config = dict(
    d_model=320,
    activation='swiglu',
    norm_place='pre',
    norm_eps=1e-05,
    seq_len=2048,
)
Each number is 128 + 24 x the weight over its row's rms, rounded and kept within 0 to 255. Layers, rows and columns count from 0. Numbers have three digits each. The size before them is the row's rms in percent of the matrix's.

# up: layer 5 MLP up, 1280x320, rms 0.0396, rows 594-660, columns 0-63
# down: layer 5 MLP down (transposed), 1280x320, rms 0.0396, rows 594-660, columns 0-63
# gate: layer 5 MLP gate, 1280x320, rms 0.0396, rows 595-660, columns 0-63
up594 098:090156107128177084118151167106163142071125137156100107135147115133121116159105076128117091116134122131113124178152101114091070153134124147098124154118091121141119097140119121139114123137130109
down594 094:117113212097165120110157113124113129117092101117152164124127100141162165131081169151097147117128134117121114123121109130117153160124134131118110101126122104126149160129108106104128164081135163
gate595 099:138135104149153124133097116145126148124124118106094107127137123142107105131127100121141121110127135124134154130150122110098181129148189101174072138127145147105125173137120135151138150106119136
up595 099:131132118126094107087100125160142113141144123096115115099135175117148110124126105152102136128073153118119112117097086195146094145146124106156106168117146083107106145173123138121127134130126140
down595 101:103136165159096106154158092176111133147169089139148136126113166127044152133139127178114073132148158133149150111162137116147142129119109101122104057120137065148124129120154104110131108099128107
gate596 101:139109116155168117153115208095139101139165090124127145164134127128132134131105148146178090120151131152132181138106129155147144105111135140166090146111144168169120140117129083146134144112108113
up596 098:093134128099134120113124121094106118140122144115160137123099140118145103106138133135178122117123108135120114050177140152071142119160116071169188146165143118155133116114126149117078112142117145
down596 102:142158151151099135114124113100111120129159091131130125126146152116116086063185163182126142107147121142100116107183157148115141107171109119117118096152178132166095115125135141120079137122122076
gate597 097:159144122134142147124094104163146109153134157147099126145108194069135135136132085131145160173140108134114143168090095145129141140126097142136130129118190116132110125089087117124118143131167134
up597 097:053145105100123129140124119154100112151119107104121117146149114163089119149153132110153161144154099100121114118144116137119121114144146154111125116161138123056146122130118169143162109123110147
down597 098:110171141124157100143146081149115113114130116115107136134104133108110159122114148113155167133120129166120107148067125149102147149111174126169092143147098178184138082100125136157120190133083159
gate598 106:140131145148175146123117113133109139170118113132116124145133125122142106120103140159145111110142104125149084146113151150120129163080114104141140110161140122119146127110132141167121120137166146
up598 106:144187188115147153119125111086099127156102146149117136084112112122049147081153108125123124112121118095141140141139152113113114089127111158119114110166144100118128104146110132145114120100126144
down598 102:134125148177110148135095084158093102106122124181175128122065117118085078127146156142140104151117141116117127092138131127150107153093118156132159145159133088152157144112142152095143155157144140
gate599 104:145148150182126169147105158145126148134155138102091091127116128104112087090131099136099109109141143136150134145149176120105129094157095129157078132084093119098136187125114139126144154141158102
up599 105:110138153146124125135170137135157179126115147129103164186120150122134097151070147088110153148076153147133115149117109136201140143115151112165139065121136156116147128066115077120167105141111134
down599 105:150112155111134147130119171147171157134094125123134165124156125097107136145135115111127112130110167099104115153083122136129115126120151130193105117141115080166128113097090114171144120114134154
gate600 094:136079161113148170121160165133132176145116148139097153123138110110107139168111148174062113107117118149147104119083116085106124098111144106138117114132138170106152103127091147111092111116145121
up600 095:147151135161130083101178138119152134086142164137124120146089136165149160119167119154149130137148134129173146177098102142127119154125100165116162138114146148157125148120124122129136171121134155
down600 097:098095126129124090127169129181148137093121097108070169122153102133119118101147156141123152118119120130132128167114139143137135111105145159115123162096140062117114139099110102140119137113139129
gate601 091:152148135126125136063128116141154121107112099136126143125130113152093144110117131158115167148142131142159114152134145126114108161151121121148137151147108105122175175159129159128092156161193092
up601 090:130153115162141169136179152141129114129124116132116118091133192105112132163080112157110131114127132137181138117101124137145157117114132121140113144128128135138137183103128113162179147124126129
down601 093:118086137148141105127123123117106095167102162156118127131065138165140120129123105140104144142104146142106103146098130121101121142166164159145119062112106114149128113124143101092121086106129146
gate602 106:076150107123128169126134135122112111128115096159113139147135150110146134078130137107165149134139111131126160129148128113137109110137103137128118116110108139099111131140122145145144166126155098
up602 106:141137106101102135097158153123109079118098130131190121129136075138145139145145105106142166112130094133135135098148149145128143123121126136158101105094145139139153106095095118139122122115138148
down602 102:133141155117152128134160165145115092180163123100115158121169075104140120135162138078143135097139112157111077166091154131117150127107147142158119174130129159145196151124110113103074130138115125
gate603 098:167100129120124143123113109146150139155114164152120108106078131144120158084091155178157150093133159095078152135121147130134125157165132102115130148153111141143134151144122139096144122077117114
up603 098:111089128113121124125138140156113127113119116139097164108131135144141167114136167086131160132163137108126117114145135158090144166118128114160141146144133167135151152128150115159155151194080131
down603 099:130124133119174099154067137130132149081138132132150124109139099076111147166152120124124146118141168102113155107126132180112119140145115158141142195126139114117135151102142150143143091125099153
gate604 097:128169130125118127120124095131131119150149113121154131112110111081100132124141143131136113137114131117102110161106092159097122131122131126116123157145104125140133173155095138089094196151126135
up604 101:134110122111122176116131111112127108150151111137150151137145135136090147157106113156119112131126152113148111128104108112090197139166112137095171123138107109081155123156088127164113124120100177
down604 098:118131160146121150146086219096128110120167151135101093118122085132134162109111109134140133141146110144121139129150125121126160158126134142114152134115121082120130117140163164147175072131138155
gate605 101:134103119147100167132118138170121181138126157107163141137091099141101097125105106135107135140143134127156135138124131094108140144122095129137121122135135124092106118136125136132160108151129117
up605 104:159108087138121126137137151147125106083158095130169122167111120085131133147185153122117115162137126129125142140149134088119133136147147123122091178106120161071148117115105175173109117126089130
down605 109:192163159110102136110100116175151122089149143142135133124111097104089111123142112141125156171104123137157088162138120119105152124127129095130127206170125139080090126123108137134098110156123129
gate606 100:124135122088189155144134164161121095136097094154126177157131107114131108144135155130124126147108150127120119111099138144156084141094071170125106148127119104111109076141118102124110103132123132
up606 102:140083121148148143125102090130100068100125087151127116109148131084117115122133124121164141139133089095108133137102117091122117096144146128142098130162113131121158074134145098134112159095109150
down606 104:128122145156177119111133153103095123163142107130102103178140133091126136122127149139181167132133106139133120143109128123154125139092150112119109169140105154096159121128145131170103105150146146
gate607 102:133129153139143126144156120128129124159121116111146098138120129141101144126114097091084121105097095112140148115084150145078133164147152128124184158110175128114080148138163142114133132123093107
up607 103:149148151126140110111112122123087149107125114110148147119131130079093105147128089112141183116146118138124126120142138153108117145109139128074140124111165104096110131138106145157151134102105108
down607 101:119106176185102162126098117111119108144163135094155169124145093136053124132135101110139117129164130134127138080143169120164128127107096127108198166159169100096146125130133122138142141094127149
gate608 100:149141150088143102134123142109113176174142151124061142124121121158090186102126136105134116144126119128112088138118121104139131125136123159117093106107153114131141116158142142140163156150083193
up608 100:160128144135158117116114110139148111112121125138174119143137127181121135134137134135098173105131170095156152141100177160157154110135124087143112130193122089114152138112127161113110134109156119
down608 100:126128126111131101112111093120153108150154131132148103149124148129136148187144127120127127085129123128137168103090128152109126146138123158144096154148129142139095138126155138125078123146106109
gate609 101:123136110135116125107149129127156134129098123131142152123107136120108142150104096084159132113162117084140152133163147136118117188138106115108095129142125128171119119136120121145055065156115132
up609 101:108129142122116120137169155112112121095106172119098154130075090152143146132132092100189138133134151121119133107135152128122135156110124157104135131098107170130113141132112154097085088131129140
down609 100:158073161114102146137123131118127140133115159115102166145075121113142118155119120123095105125104116107116110118151103108108175153164151121160113150112110163130130137115116127077091139142128116
gate610 101:126130173073083130127119107140169134155139127087125154106198139122155148160103162126106134112097131123127127102115158124121117144126132138129096090142084138140139143129163134166095125164149098
up610 100:135130128152149080159110125115118116128125140127107144140148100121110085163188147099179134094145141168150128137106105113124118128119152093121120149103108120129128129176124126129097127155126144
down610 101:111100116140127140099161104155133144151150142157120134118152099115168128126149145131134122102133115124134148101085131116099106153119154138144113016124100110121146063128116124138143121111152145
gate611 095:146168105145101102114124161091129119103164091091154094152160125083091124143071101148117118071097123125150094140147186130168106123084070126144128118093122142131168112105079116138134093119134142
up611 095:121140129138120089106140139128131142175137120113130127157101130115086154137149119156105110137166102149152175140132109117146125150151096107147166162141144118138138147123080137154108102110153167
down611 097:140107114114163125113100158195137110108148116090125140089135076096115138112127113128084150108110123125092111178125122148154113135098130125130140117145127142113153076116136164138138131095117143
gate612 101:163151128159132121101135099124133133139167098140163130132126102118127150139100168118126135124175108121078125138104166078136132152146152099117156140107129102144108133154170157150117107078154102
up612 104:109153133156124133142148089118105123111150160141156134121157137123115145134141131105158101092124140117071113137132148121121141096138162129078098146146142117164152136125149160164169153140058089
down612 100:135147165155089133105066102127089159133121123118127084103113121159114147120125137124133122086114139161140094149141114128112145118098118153107111181157141134148096152136140163122104115115111159
gate613 098:118109127123110094124140113145163112136165134144127119126132148094157113116144131110142131119114132107099126101137071133060113158141144112108156122161115103117098133073144133104166107139144102
up613 099:138147114155128119113113119144124095152137130145153132101157138126133093111086095144131117138130100115152124091125102119145146132108111112139139135121126147186146114120099130161124159166131077
down613 099:089147034151122144089102134137157135146138123134097153130117136132158118111158100173149137198106098133137123124115149136115112105136106183128135135099139125195065137142103124105136152131128164
gate614 100:127130145126190123228122095139116159125084116136138149117181131127160098103124114128094090112106146100147136149139090121150145139110139095116131161149105115134105108126105131134154123142114154
up614 097:127096145114113129121104095135155119115150135109134123071156132135149132149156145088121150118129098105135111171118116115149129107158133116135131136136142164122093112139149119126098079095129121
down614 098:169158123087145106116123130087146133110142137090101113116121103145168155114072129158136125135129152123085127141115136127117155190158113100111136090129118103104149153111114123163172134140138129
gate615 096:104115143130143136137120126147142111092168125084149106104121127116088162149130146112154138125105157124079188115033149092154155119093132091164111143155131061122191140171128081181117121123152116
up615 091:103176106112175127146128129134190064145137213141098129137119108122106092118120128077131121119150165132133115149094138112086128127109105153108120124104140097114146106128096096133112097135116140
down615 095:060143097166171097134151114097157099151128121161146146092099117088138083119127122142137147118156142122112131123137164129069091139143131109153112094106091123144094187124120151116134122128091111
gate616 098:127139140128120116120095129136122136109142131147120112141144113096157118117122172163110127090132126158120126121136108130126153090135150110154137124137078168087125138134110122139101119154150158
up616 097:081156118099148161137091141171124133138078145118139142125122173170178128128161110135168105112141129122105120160160131144145102164139127142119130142115162108101120115108092105127147119103089150
down616 099:104125158152155149118087099159138107134098151135127107091114129147142135174117098094178120109152107117166160129190112147151165148123150146071104120104162072136117148111113119134156131108135128
gate617 105:087092131146145129151110124144140132112131096152086106132136124163105123138147129091148124099147150154108104132135133150113115134128104123141076093148177149144105133101171134150097147134098175
up617 100:157144153096094139164151159108115128170136141140183154122115126128138120138087121127140155133138105112153171135144111129098071106115122166138142181125142101125141093143105135116165118123136102
down617 101:110135116137117132088120141144152140121115108131158122098156135145107157154123119124097131142125123069135136131138135130119129080134101123113091171167171114108134133166101183141094114120100121
gate618 099:140210146114127157132098141100152113124165137081131141148112149108141122120130121137073139150131109144119129149115137175081149139120175143152124128134153126093161120141110171142120115127197147
up618 106:100184108104170136108101116121127099121141130097199175131160125113115119100119090173104178099179134131137112136121163098161138140158144132128118150139176117152138174142109120147150115136126148
down618 101:122147127131162106105119106144178156117138137110160101138130121131135084113114096133118130128121120121138125101119142112121119150151163121147109064092166123138173147084144126192177123150136157
gate619 109:136128174078116120106151065144153112160166147137130149149134125118117132086145136134112140137105142153166151155154132162112125128100135106144100135113148097140156124177109167104138102135110118
up619 105:155143117101129146144099127136167141140134135133125175145121137150132117136147134124099153111097160096112119121128142098114088149086111124098123104146147113161114153128127136103126123152118097
down619 100:118120133120071105140138103123170145141122130105170165131096128122133116108133110146139132152134105160155145120139134094086140149100110099126138161130144145129143165138134156168086108136140129
gate620 109:136110133128143110147125153118073165152126149102120104107087105132120086114159133121151112080126159122097119143129088134174138121092142126072131131105093140156145151126129130158092155085108109
up620 100:129134145129148118150162144130137109154156182086162149107104112142108144159144128172121108128145143167112105129079112139136127145133166118119142131144148175142114137122158134152141169071154165
down620 101:102117114120164122080108169133127123138126136118130124095117164117056147110112146147107107169100146100104113118094119105101101135111153119132118149158158125139122154139161090125124090144144124
gate621 101:156117158141110105140119164135127108098118147118169120113084127141147122118082135137142077131113146152119138132136156128153157114161115090138093159081122119108100125128131122093147123109106129
up621 102:110143111125112155131170142127078171132124111119104118092118125120169154130120167151179107131081182090131160124096115090170101109115136163112113159160135109139134141142135158174122089132109140
down621 100:097116118149135130145111101098111128114135096142127098159147185130142158112114116102148139136156187114100143110108144130149140138097101135099136141135158144122119108149151152140141111145126151
gate622 099:119110106158133132140110141143111121104097159153136092128137150104112133114181111173096160084158151138133109087121128084171184103143091131156111133136079114132121115115076079106084101150124107
up622 097:123175151123175124150131136098113149109099135093092118120154170096128133108132126148148159108142126135118141120148090127113143144141126129149160154129122143137121110156096103123152155174120135
down622 100:114092122129127106107117083082135115096090129109094139132094113149130164123152145110087171120145101145118170111120163078081099127151097166147127084139155106073128111111132106124119141150128094
gate623 104:117168138159091102126162083114107182140097109151102131118151169163122105120099147124100150112128072157152122163108090079164135106132133123137134154143150167104157140111126143153164125115141136
up623 106:134146139115115107118123165113128141145127097145178158142145097110182126133108112138108104128143126170130148079118126089156119148127181154083164125128120172137112122106115122143110102113138076
down623 109:120165215177097111103154127126114111131101099104151133123150082116142165163204113143157095100145141108123130077142100153129130169108158149118155078126114143118104136143121116095155145149146151
gate624 104:139153144112150120106106112103141132155130119116091113086128102104088141136155177125084191150125097130125140125134112132081151084168104095125111111126087117128130107112088122108141130121073100
up624 105:132158146160096137124116114122151165143138159132090155100114110130118103161189122119126140132163122171120111125153146118165105139130135123132125109148112143126153150139107134109112132082109122
down624 107:182136122170107165137129140171096125132138136129086145104126089174082122172160124144173105127155150138135136143143137104134123121132108108128154109106157172112136086112132121117127133103127105
gate625 098:149129148127144117101117130142094088133085146135116148127138134121144151088134117144125129118149111125171152155112161127128077128123100158110163058118136152156153147124136073141128111126140071
up625 099:122113107106153098150106152119111168102060112148141140136141144104108123096103118161089132099117138088120162128136125093107144155150122120169066141127152155074095121122121138150136171144151135
down625 097:126134078174119123149123131126135125177137175111129109150175136150174111139161133111151133119125092179120095149162164108190101134101150120108154171172114113120090137082093099104121140124147109
gate626 096:111183140163197132120120126146139109132151127151145112120102107110111145153138153097097141143130122153103070140096067142117103090155051132160156146085120167109078135153074097139130172148110110
up626 095:096127128124163141142137142102094116128108150131102122121124133116136122105130101108119133127095133119150153143078107170136106108153155163150147121127173140124146093134081120069147135148137106
down626 096:136128185148137129145107110106130142149112108138143139136120094101133135107102161101140169130118153149106145117110104142124159121135151100153133176102175134109114119127114137120127122146121161
gate627 097:146143081157154156108120146098072135156121139114104124145116111166150203134187120120112139149101117135126149120118130166153129159109107188122115102139092111124114127141095171073119127118148108
up627 099:117157117107144108059110131134165132150163140151149124141128136100138117091134149114110120153132160143101161087121088145159112119147119145145068160156112092160135098133137114116126143155135115
down627 098:124139082107175104110090165155115155113099124135116159090122120139105165070110115129100159119180130125112126108105107116157104137083146155181143132131106132126130154137085143147082139096113141
gate628 101:105126122122138109171153134099161142124091145150097151136161113162142168141136145084132100150100126106065137172122094063153130118129155171123124122123114107123124148139113136158155126145105145
up628 100:134157153121104132140119145168130137123078120090110113155103106165153135088157115152104108117073145085147118100125110166121138102118097153093133137116168120130175150137131131114123107132130130
down628 098:140142088125156145122138077147195096123110117156104134148113151129139094131163145153166112126118174126137125169122107180152108090111104154107136161128113126112113144149139131138124124131094155
gate629 103:141122136142170112094151121103150146131107107108154112127108127113093125122132126130136096144124147096117140129131101133158182153105097088142131208142104126124140134100128128169152115137101090
up629 104:118100110103150124137117117163129109112105168128093096143146110080082082143152110160168135178166147108102139143181056164108140108122117129117107177101103100147128141126156123161139163129089104
down629 102:134152048137145126165129146114139137163080121113139141153148119119154135098192138147139159181132092113115124121136103136107108140088145122137091138147087085165120143121152127146131116128131106
gate630 102:127106104130132134125123151134108126065110117107134152143152135104133136121132153092120152146131115152115144149090130112130152085142135130144146154123110137127172100115151132145112100102149124
up630 113:120133113104151155125145085104154102116113158177161108121080107126122131180109118116109121163086143108131169120139131138162179124122156120104100155121098173115090119089160143170132146162117137
down630 117:142130103108167157108139106161104117118116169133168119117111163142172151152151115162110103169076142102140138117132098096117145163076103123098112085148097163089105120143123154166115141156111138
gate631 103:147106149161081103183121117120144126103131172166124148114137142089105149116152105120161132108122075143152120066101090132102101062136142108113142192131145083109100139119135114124108134139127115
up631 102:173129112148125154095099115160127103162129169129105128148088106125098126146121139092148104126117137095095146108092097105125157188106129134156141113139162093139123118162119129086177123153158184
down631 101:132101171166130144122114138126104139127097137105114175152148104100154154157140134107096173120158155144091133105095162151139117131114129121168112147173156128131137137105133139125154126132156129
gate632 101:145169164137114166123150169167119146135114146109104148141132137142127119134102138135152127127112140143148107154141120090148130128171114145095144149154097126140155130158103127171154138139121132
up632 099:108180148114107107135139117126132124126176164119134165123116150109130119138085112112133126125155105125110143186128139121123125175168131133143127128128101110129169114163115151140137135160094142
down632 096:075155150167141103132136124120154147139092123127159119111127092149174130147145101103131111132125102180102140116123114162112089101136154099130117140113135094160148129117153078107107064105102135
gate633 094:152146145131123136173119168125145126142131108101143130139111102150111135130163154186121145105130096155102099135121150126129171148102134086162138101129141106182123096134104132123085101176167127
up633 094:142093108171143125109145152083116137142096103105090149153116117090135146107132133125113097162097124068154153174141126143153109129148128092114114082124144138150152131141172093124100136147140087
down633 095:132126086123090136132119106101158109092145092134127069119086104141139130116167119129086152119152124187127079116112127121170153131116146104152132158094119086113127127144124135082114106153162109
gate634 094:155094124107095164133118099112126158131127152081156120111127114097148075121155138136129103139141111126130138071133153137141143114127178130145092123139122152067122158096123157133156080139165172
up634 092:139098117126126158169144126129119144115129103104139171137126129114148138111128137107120115162103123109127095148144127106092117119128110114123111149149099137104128094116105127141068123116110138
down634 093:165147057162144144162145123136128171130124172150140051124129112137109149160117160145105138086144131137107166139127171110169127111133122163107146072084114109149147160158125138075187092115108125
gate635 103:126181143139128119117083133121115116159059090135149068116135120150137153090084126109115125127136118141127106158144139119126134132149089148114124126120128121110145120183110097133150108149125115
up635 104:094153122083103105124126129145096123112127124128148151162112101113129119131118159138103142133086149169160143153151108092156122109128157153142151136145119110120116091104113141153140168112146126
down635 100:149100114096135135105165124154115153142103118147108125149139107099149148129135134159120114120105109108111126132133115054129095094131082111119139148117158135113125121096096088134134174143177109
gate636 099:157183103145184136137161141118117116142130106115112152152127135148118086157144151132098118111124123140174121155161093137167103132162120085125166127103143135121105093101107132163134134132107147
up636 102:091162125151111079133152117167123152141150116184133108124119077119147109157114120158113144108115093128158145142164144108123163175137142106118130132097136121181093129120119143105128122107068109
down636 104:111109144134086097111112100115087138124144120136125119092157161149116121148117129134094155129096198146106141153115148118128136149158178101147116064140114135174111128076132145107103132101096156
gate637 099:095099203128113136141133150096096085137158145152124147086152113116123163136145107163161101126144163156078115115142109098135159125114103079140139106137118144172149142102114119103168088177123121
up637 101:121117116142100114130106090147087157119115162078166125127121142137143147119104125150115107084167129132138160116099125131084148137095124109120113142121145139095135122074134146125108143119130192
down637 102:097122144138070161113139138171112069152112169136141100125104124123111118143107124133139144161148116129134152137167107190096118131086138166127158067118124137092153123134122104132106082155176149
gate638 098:136133106110133124152078148117121121136103119161115133127112129110124109114137117086135119153102159128125095143099072104090101130168100152174110134155127107116108146126152168136131183129096120
up638 107:072103093124131148162167073156138112101098123096117146099120168158137170090107149149098111145161097094087160130175140120130145109089114129105150160153132083119129135153164163094163096130122134
down638 107:131082083147114188121098087144160124106111112163107147116108203136153110149123139167101133132115140087139152079125137125132120116153130137091121104181140125146109117122146106131123115142128115
gate639 101:144122141156132157191130084119121112082123148147152159130101137082129121124134153097142115164112167142095148126135065165162145097120109127152117109137125116061109199130093121130100145133147151
up639 101:160135141121123106103168130155113142139115125139124150113152107128104135103109132153124106112134113116106164133125135161118167115100113102127087132141098125176116125133095120142144117153115154
down639 099:168128108158128158127137166123134180110116175096097143111099111122097104174152156128110120121150160099121165118063106157085110118133113122166130180164103109125141133163128103150091129117125127
gate640 098:139145132148097135139114127118113163162127110098165142108127067164118177132115137116147139095130103172180083115121104081099150146096129096110155194129148123125112113148114092088122111112103126
up640 093:103108110104145140132104131069171078089143140143106135126122142122114087147166110131148127128085159117126159073136141157066099091145176141104180133126126140115122103134153089102156134123156109
down640 094:144166200154123157104118131102124105121143130123157149127116066085138156098095157103115151140131114169155139185115177069148142171099142128104130163145122188139156103132125125187140147133094135
gate641 096:089130161129146147098121154114152114135089128117112151138103106085106162084118180125160112134139127100098120131162135058154160133138166108146116141133047093142126101143178156123127112165159083
up641 094:104142101109137152107146152163099107075125152097100115122089137117140115134148116118121138088137146109133102090108138118131115155167121124149109086091076188130128160156080192142115143122098110
down641 094:118165141097107122128132147126103167101133148118137096107110144134126130130147181123157091146105074117119166153099110137124123087147150123138097145096107141074095118130138088145110106121151095
gate642 093:170145126096124135167102075120115119129148154120117140098113111118146120136110151137087069145136119149097162149060122108108158130136171135105093116129147133112121141111115127110181127131108101
up642 092:144109122117130108147128168153151121150183100146110148083183123149136138150140102136135107103147099167111102129101126143112128185077164108126118136142146154112125133125110106132137148147104126
down642 091:110126106159176146113127143108129160112137102111145175143114098141120118124134122147149157137133090144143130103065122153114135143172180130140091092105127138082156157123078148119106095146113110
gate643 105:131118135123184056139118144101171119123169155097135165090129192128145149112108153100129146106134058150122130113082160124113130171177059121145099161130147123136119139126085145132147156152140149
up643 106:168124132095116114131136126119091122146151117146139124149124140135116099156156121121121105167107169104120142111154104101121122124099142105140097090114142106101188111088167142122129118127153116
down643 106:118070110134150102122115099112152147109129130078114130078126160108116126139119082082134162145103119119166137096135122158151134098174091104137108107181095138132132115137106126149144163103138130
gate644 107:127104184160158146156108160116134157130098114119090131094147132108104098123100148146116106101156100157137086092126139118119140163085156114136137135176119135101122127135118132062115115120141120
up644 102:134104186134093166111055128117120130125123141152126141144102124106098137180151169100092119154141144143073159142126087158127122121150087112181125134105132113150156151130165161121123172099160132
down644 098:139131173137144119121097108118182147100171170123164126108124150132159111110129120138112134112134107138091132133158114138113104134129138144137108140099178096156125157143129120137101148106125160
gate645 103:163107140151148140079099145151140085157108131108143097131166150087117091128149104082123137110123117127117144150087092128105145155129146126133140139112105142135132103139096099174112098116098116
up645 097:114143169106088119136095121116154126135101106163127163166132123157127166132091087157155164157124139103107064138135163164125157104128081101135139153139137126137111107156130142075151116104161169
down645 098:129107110094071163121096121128130113128096098198101138122137100180147118168107117129100151149143107102119103163136144092159158160094144146116114098156100096155075088090123136118127137133162139
gate646 101:120126147078110094130122119088107158117144135131113123096153143142088107100138152130107116143121079133123135135142113093152107164104181145147178124155104139146115160140090144148135128066120094
up646 105:134121114120155159129116165109097146107123161126121105148112108099100099088121128139106128112098147098134134128136124093074136046095149134148149150095094138145094101117135111122160081153097149
down646 102:125160092147103156109139124155137112156109143145171150142117142125102175135121185092124123145089138103129115099119085063109140084126098128126135111113139136165094103175130145092113149151120119
gate647 098:125133170102143096155094110123109124136125091128155145080131148127149134165114148184108125110108149155147114136152141111096133137116118108164139132155130132125135117111140138137121091115112108
up647 098:140116117128122144114146099153093137129111142123117118101146126142122133135146090109150119098098125134115156126139113136114126124116119150152132175122084129121163147126134135092124159108091129
down647 098:110122101132120134181116106147117129123103119141160149142141133093134123126140135151123115120163111139124119104121142145137136121090140109131144214148134104099122122129166120113153081116145110
gate648 101:107121138119143120203160120148128154084103112088144127106114115132158119127113162114119111103127133103134174127111095102124120155115115112150145103151108132130098130144055146103154107128142091
up648 102:110136149132096134115136091118134125109112112146113105127140134120183123147119168069116126116160163152113138107085130124167131112130117110138150110118115163157078133134114136161165135132105144
down648 099:117134096116115103103124106131132153162129099113138102095118114116135160167115124112135142100162136130117158147083095119150101103113154078113144171145136154153104117077134134087154134142142098
gate649 110:118097129099133118132109143152094132149147105117083134152143125128154156165167114141148104093115136169134134111172094137082108126120127110146140161125135142124152136159104141124140135150144126
up649 108:142158130137114126135133121096154116116074172130149177101130159143170138065133105141141099136112122114111125143136167136086148106166154145080135101138111117093091135147170115138145117129098153
down649 103:148123104114161162075111131099153117162136102109110119149137100123119112092095126134176126130109067144151096131118153166131151165109152130143127066098072150097106119163107102147147133148126133
gate650 101:118142135122178140149186119105150109138116132140126155152100114130109108135114169134162151164096131114135107117152121109141111142132124105106135154109114120130150083127125150139074141099143098
up650 101:135106120131140130120119185122078159124145140138124112130127159136140174127130060099092112124136148148137171150134129097124125131099141142090134136138114127114157145125126119103118109146164150
down650 100:156146212116108141135117121150120150128154120109119150125129182181127156176090101116142162137132159144127149150086118114106126143120163123143102120168162147113161148148154115113146094141157111
gate651 090:189112083128136111112133145128087125088151138125115136121144145148076145107110101118148085149152118153108149122150155154122088100125150143128143119169126127105151100172134152115111133095082147
up651 095:109140194157136138137123151142105151132128127129123154146132118136136122124190124104126114136141153117148114104065165116168117116092132122132150109119159107100136160128143128152102167125139131
down651 097:073134206103092150149099119122172115123137098133117151123155148149131089205108119157117145149101109149135112128130174124099160146143126126107144166162143119127121142121136106181130097152162148
gate652 101:132093146114119108141159126136111125155100107094154117099111122115149151115088127132107141128159137132172121137093143119124153128148120151120121129129109121116133120155106129127133121124135129
up652 099:133131097131107142130129102161128138164131141066170134168093128161119115144126136104154132107122150104123179120138174121133109125146125108127140103139089126123079120088142167135168101146073134
down652 100:125114146133161116145133120158113102125095106089143156119167081126063131128115137096136115153154125110083108156100158104119090160148106140106122180124109103161099144135105117165153112114104138
gate653 104:098120080142139108132097143140122076087125116099100164136146069113134136119076161143136150193125175123153158106119128096151109139134113134125141198145129091161181116128138153108144122108109117
up653 100:158112128168143126123144138168069146122111097132180153132107134111085119154081151158160168133119133077098105104099141122165141159098182148128125156110131128119154101126113135160134106136134132
down653 100:115143110138082102133136138112090149150123159156129137129127091096110131127092139154126114107054142150124135124165096190154128145119141142128097101105135129088101130074131103120143104168114148
gate654 098:124152143121136128151139107119161131152119100114148115099128149124128105126117109107174135134113115120093121135157152075149093140163167116150118161081144149092141106113151160137175149099154141
up654 098:135119095163142145172122178145168125147160117140099116132123127105123134163119095134140147120121139185072133104106097133138128115100148102104147147126125161125121133107103148118105107097135163
down654 094:109176055140117136120134120124057169126114109133119113172168119134116141152104157097102078125105121125138135086136116155139110155110093138142165177092132146136140167070160144176135120103128086
gate655 101:153125142094139093151122107124111125132104107148149106082151172089167120098106128137133124148160076134137110124138168134142205099142149120147113147150094100152098140124108057083150137132118134
up655 101:109099100146110129139131173105105099159110128118157093117125138113118147139127145094160107165170108139118155119091106123089129162107125146135106122109108118111128140171095159087138103105112079
down655 100:146146149086073100121157186137107099134132181117138129136136121073126132154134137130179092156147152080104104133150127149115122128107118151136161164143134147066153136141116118098058132104119102
gate656 095:094145101105141176116097135105127098127113119123114132122116133114160143120131161106113113116105149145122135104141097207145150112077182167150126106150110141212073103110116129127088088134129071
up656 095:129124135105119137170142095143138140159136073113097122069165115115158143095161154107102146171098144135130124095125153116116121100114137107111190158100149121159152164127076104149123130131155129
down656 096:143164177153140125138091130101114092148105129116127120128132147163141137169112104099141119119136141134136105114136096172155150093128133131143102170120113169144122085083107159130092141140111107
gate657 102:115116153108117129165134119117158154176104116155096113182114137100138149137143132132135114148149141112156109093167131138129163090154158107122134172126133113116125169136128140122167143124148151
up657 111:152114130139111155114184078160124147139093170091126149206142105127158162118132140118143108126132107186127120159117147098123163151143177118096126128124107158147173145136144145141125144124175146
down657 112:130151174108149112137136097111111136127117115121110123124127108142146190113117097143102149139146124169125109199097170113113162134155151115190145142115137143157155134133143146132142101110142133
gate658 101:120122165128129134139129116108166144130120155107082154080134142129122092112136180146110112141119107140159109120139140085144141091126179148151151116158093142153093077148082092134092075086149105
up658 104:190132160131120135098097095168114141136161126147095135114136137150148137160157122174135100150102115123140165098106140160179097157206140127130145087135144134130103122107144128099153125125127170
down658 100:148083099088092123122095109155101135170159139117093102138096148128128153153150116159131136111094083123131162101089145136153131134131136117118104125109124130142096137104114106138152115112119139
gate659 094:129117201134164163131112146155144102131115163117073165089128138133148126091166190134131147155154117161133092129137114135137128116159153139125158177122114126172118163114137155146157121167128171
up659 090:153124123126103160134137106156108148121122099143125100091123114107171086099126144107087145134079116140113141137133065156140129140123166162135120116165111119149109137099128136097134158144145119
down659 095:130105163126132110153126146118168149165091131095085114107125168128136127121158136122163160093124121133140138086142115149102090100131115170111131120145130090130121143160139124141127163134162122
gate660 100:138162153113078179085142149114108102095110121179120110101153123089125129143102098081108148188079100137131148066129117101144102097091172125075086159097140142123186112134087133137138078136128152
up660 097:078132101135162098142139120139119122091165126124080102128124184161132170090154120104144086136138116111126160126148116080088138109106121103106150131131124125131164112136102185108144093110075139
down660 100:123119087096127122125128129131095134099140151096080135130130152159163109122142141087108149143101117122130142101104166143126105130092111108117137095161157092189140147117097153107114140140108133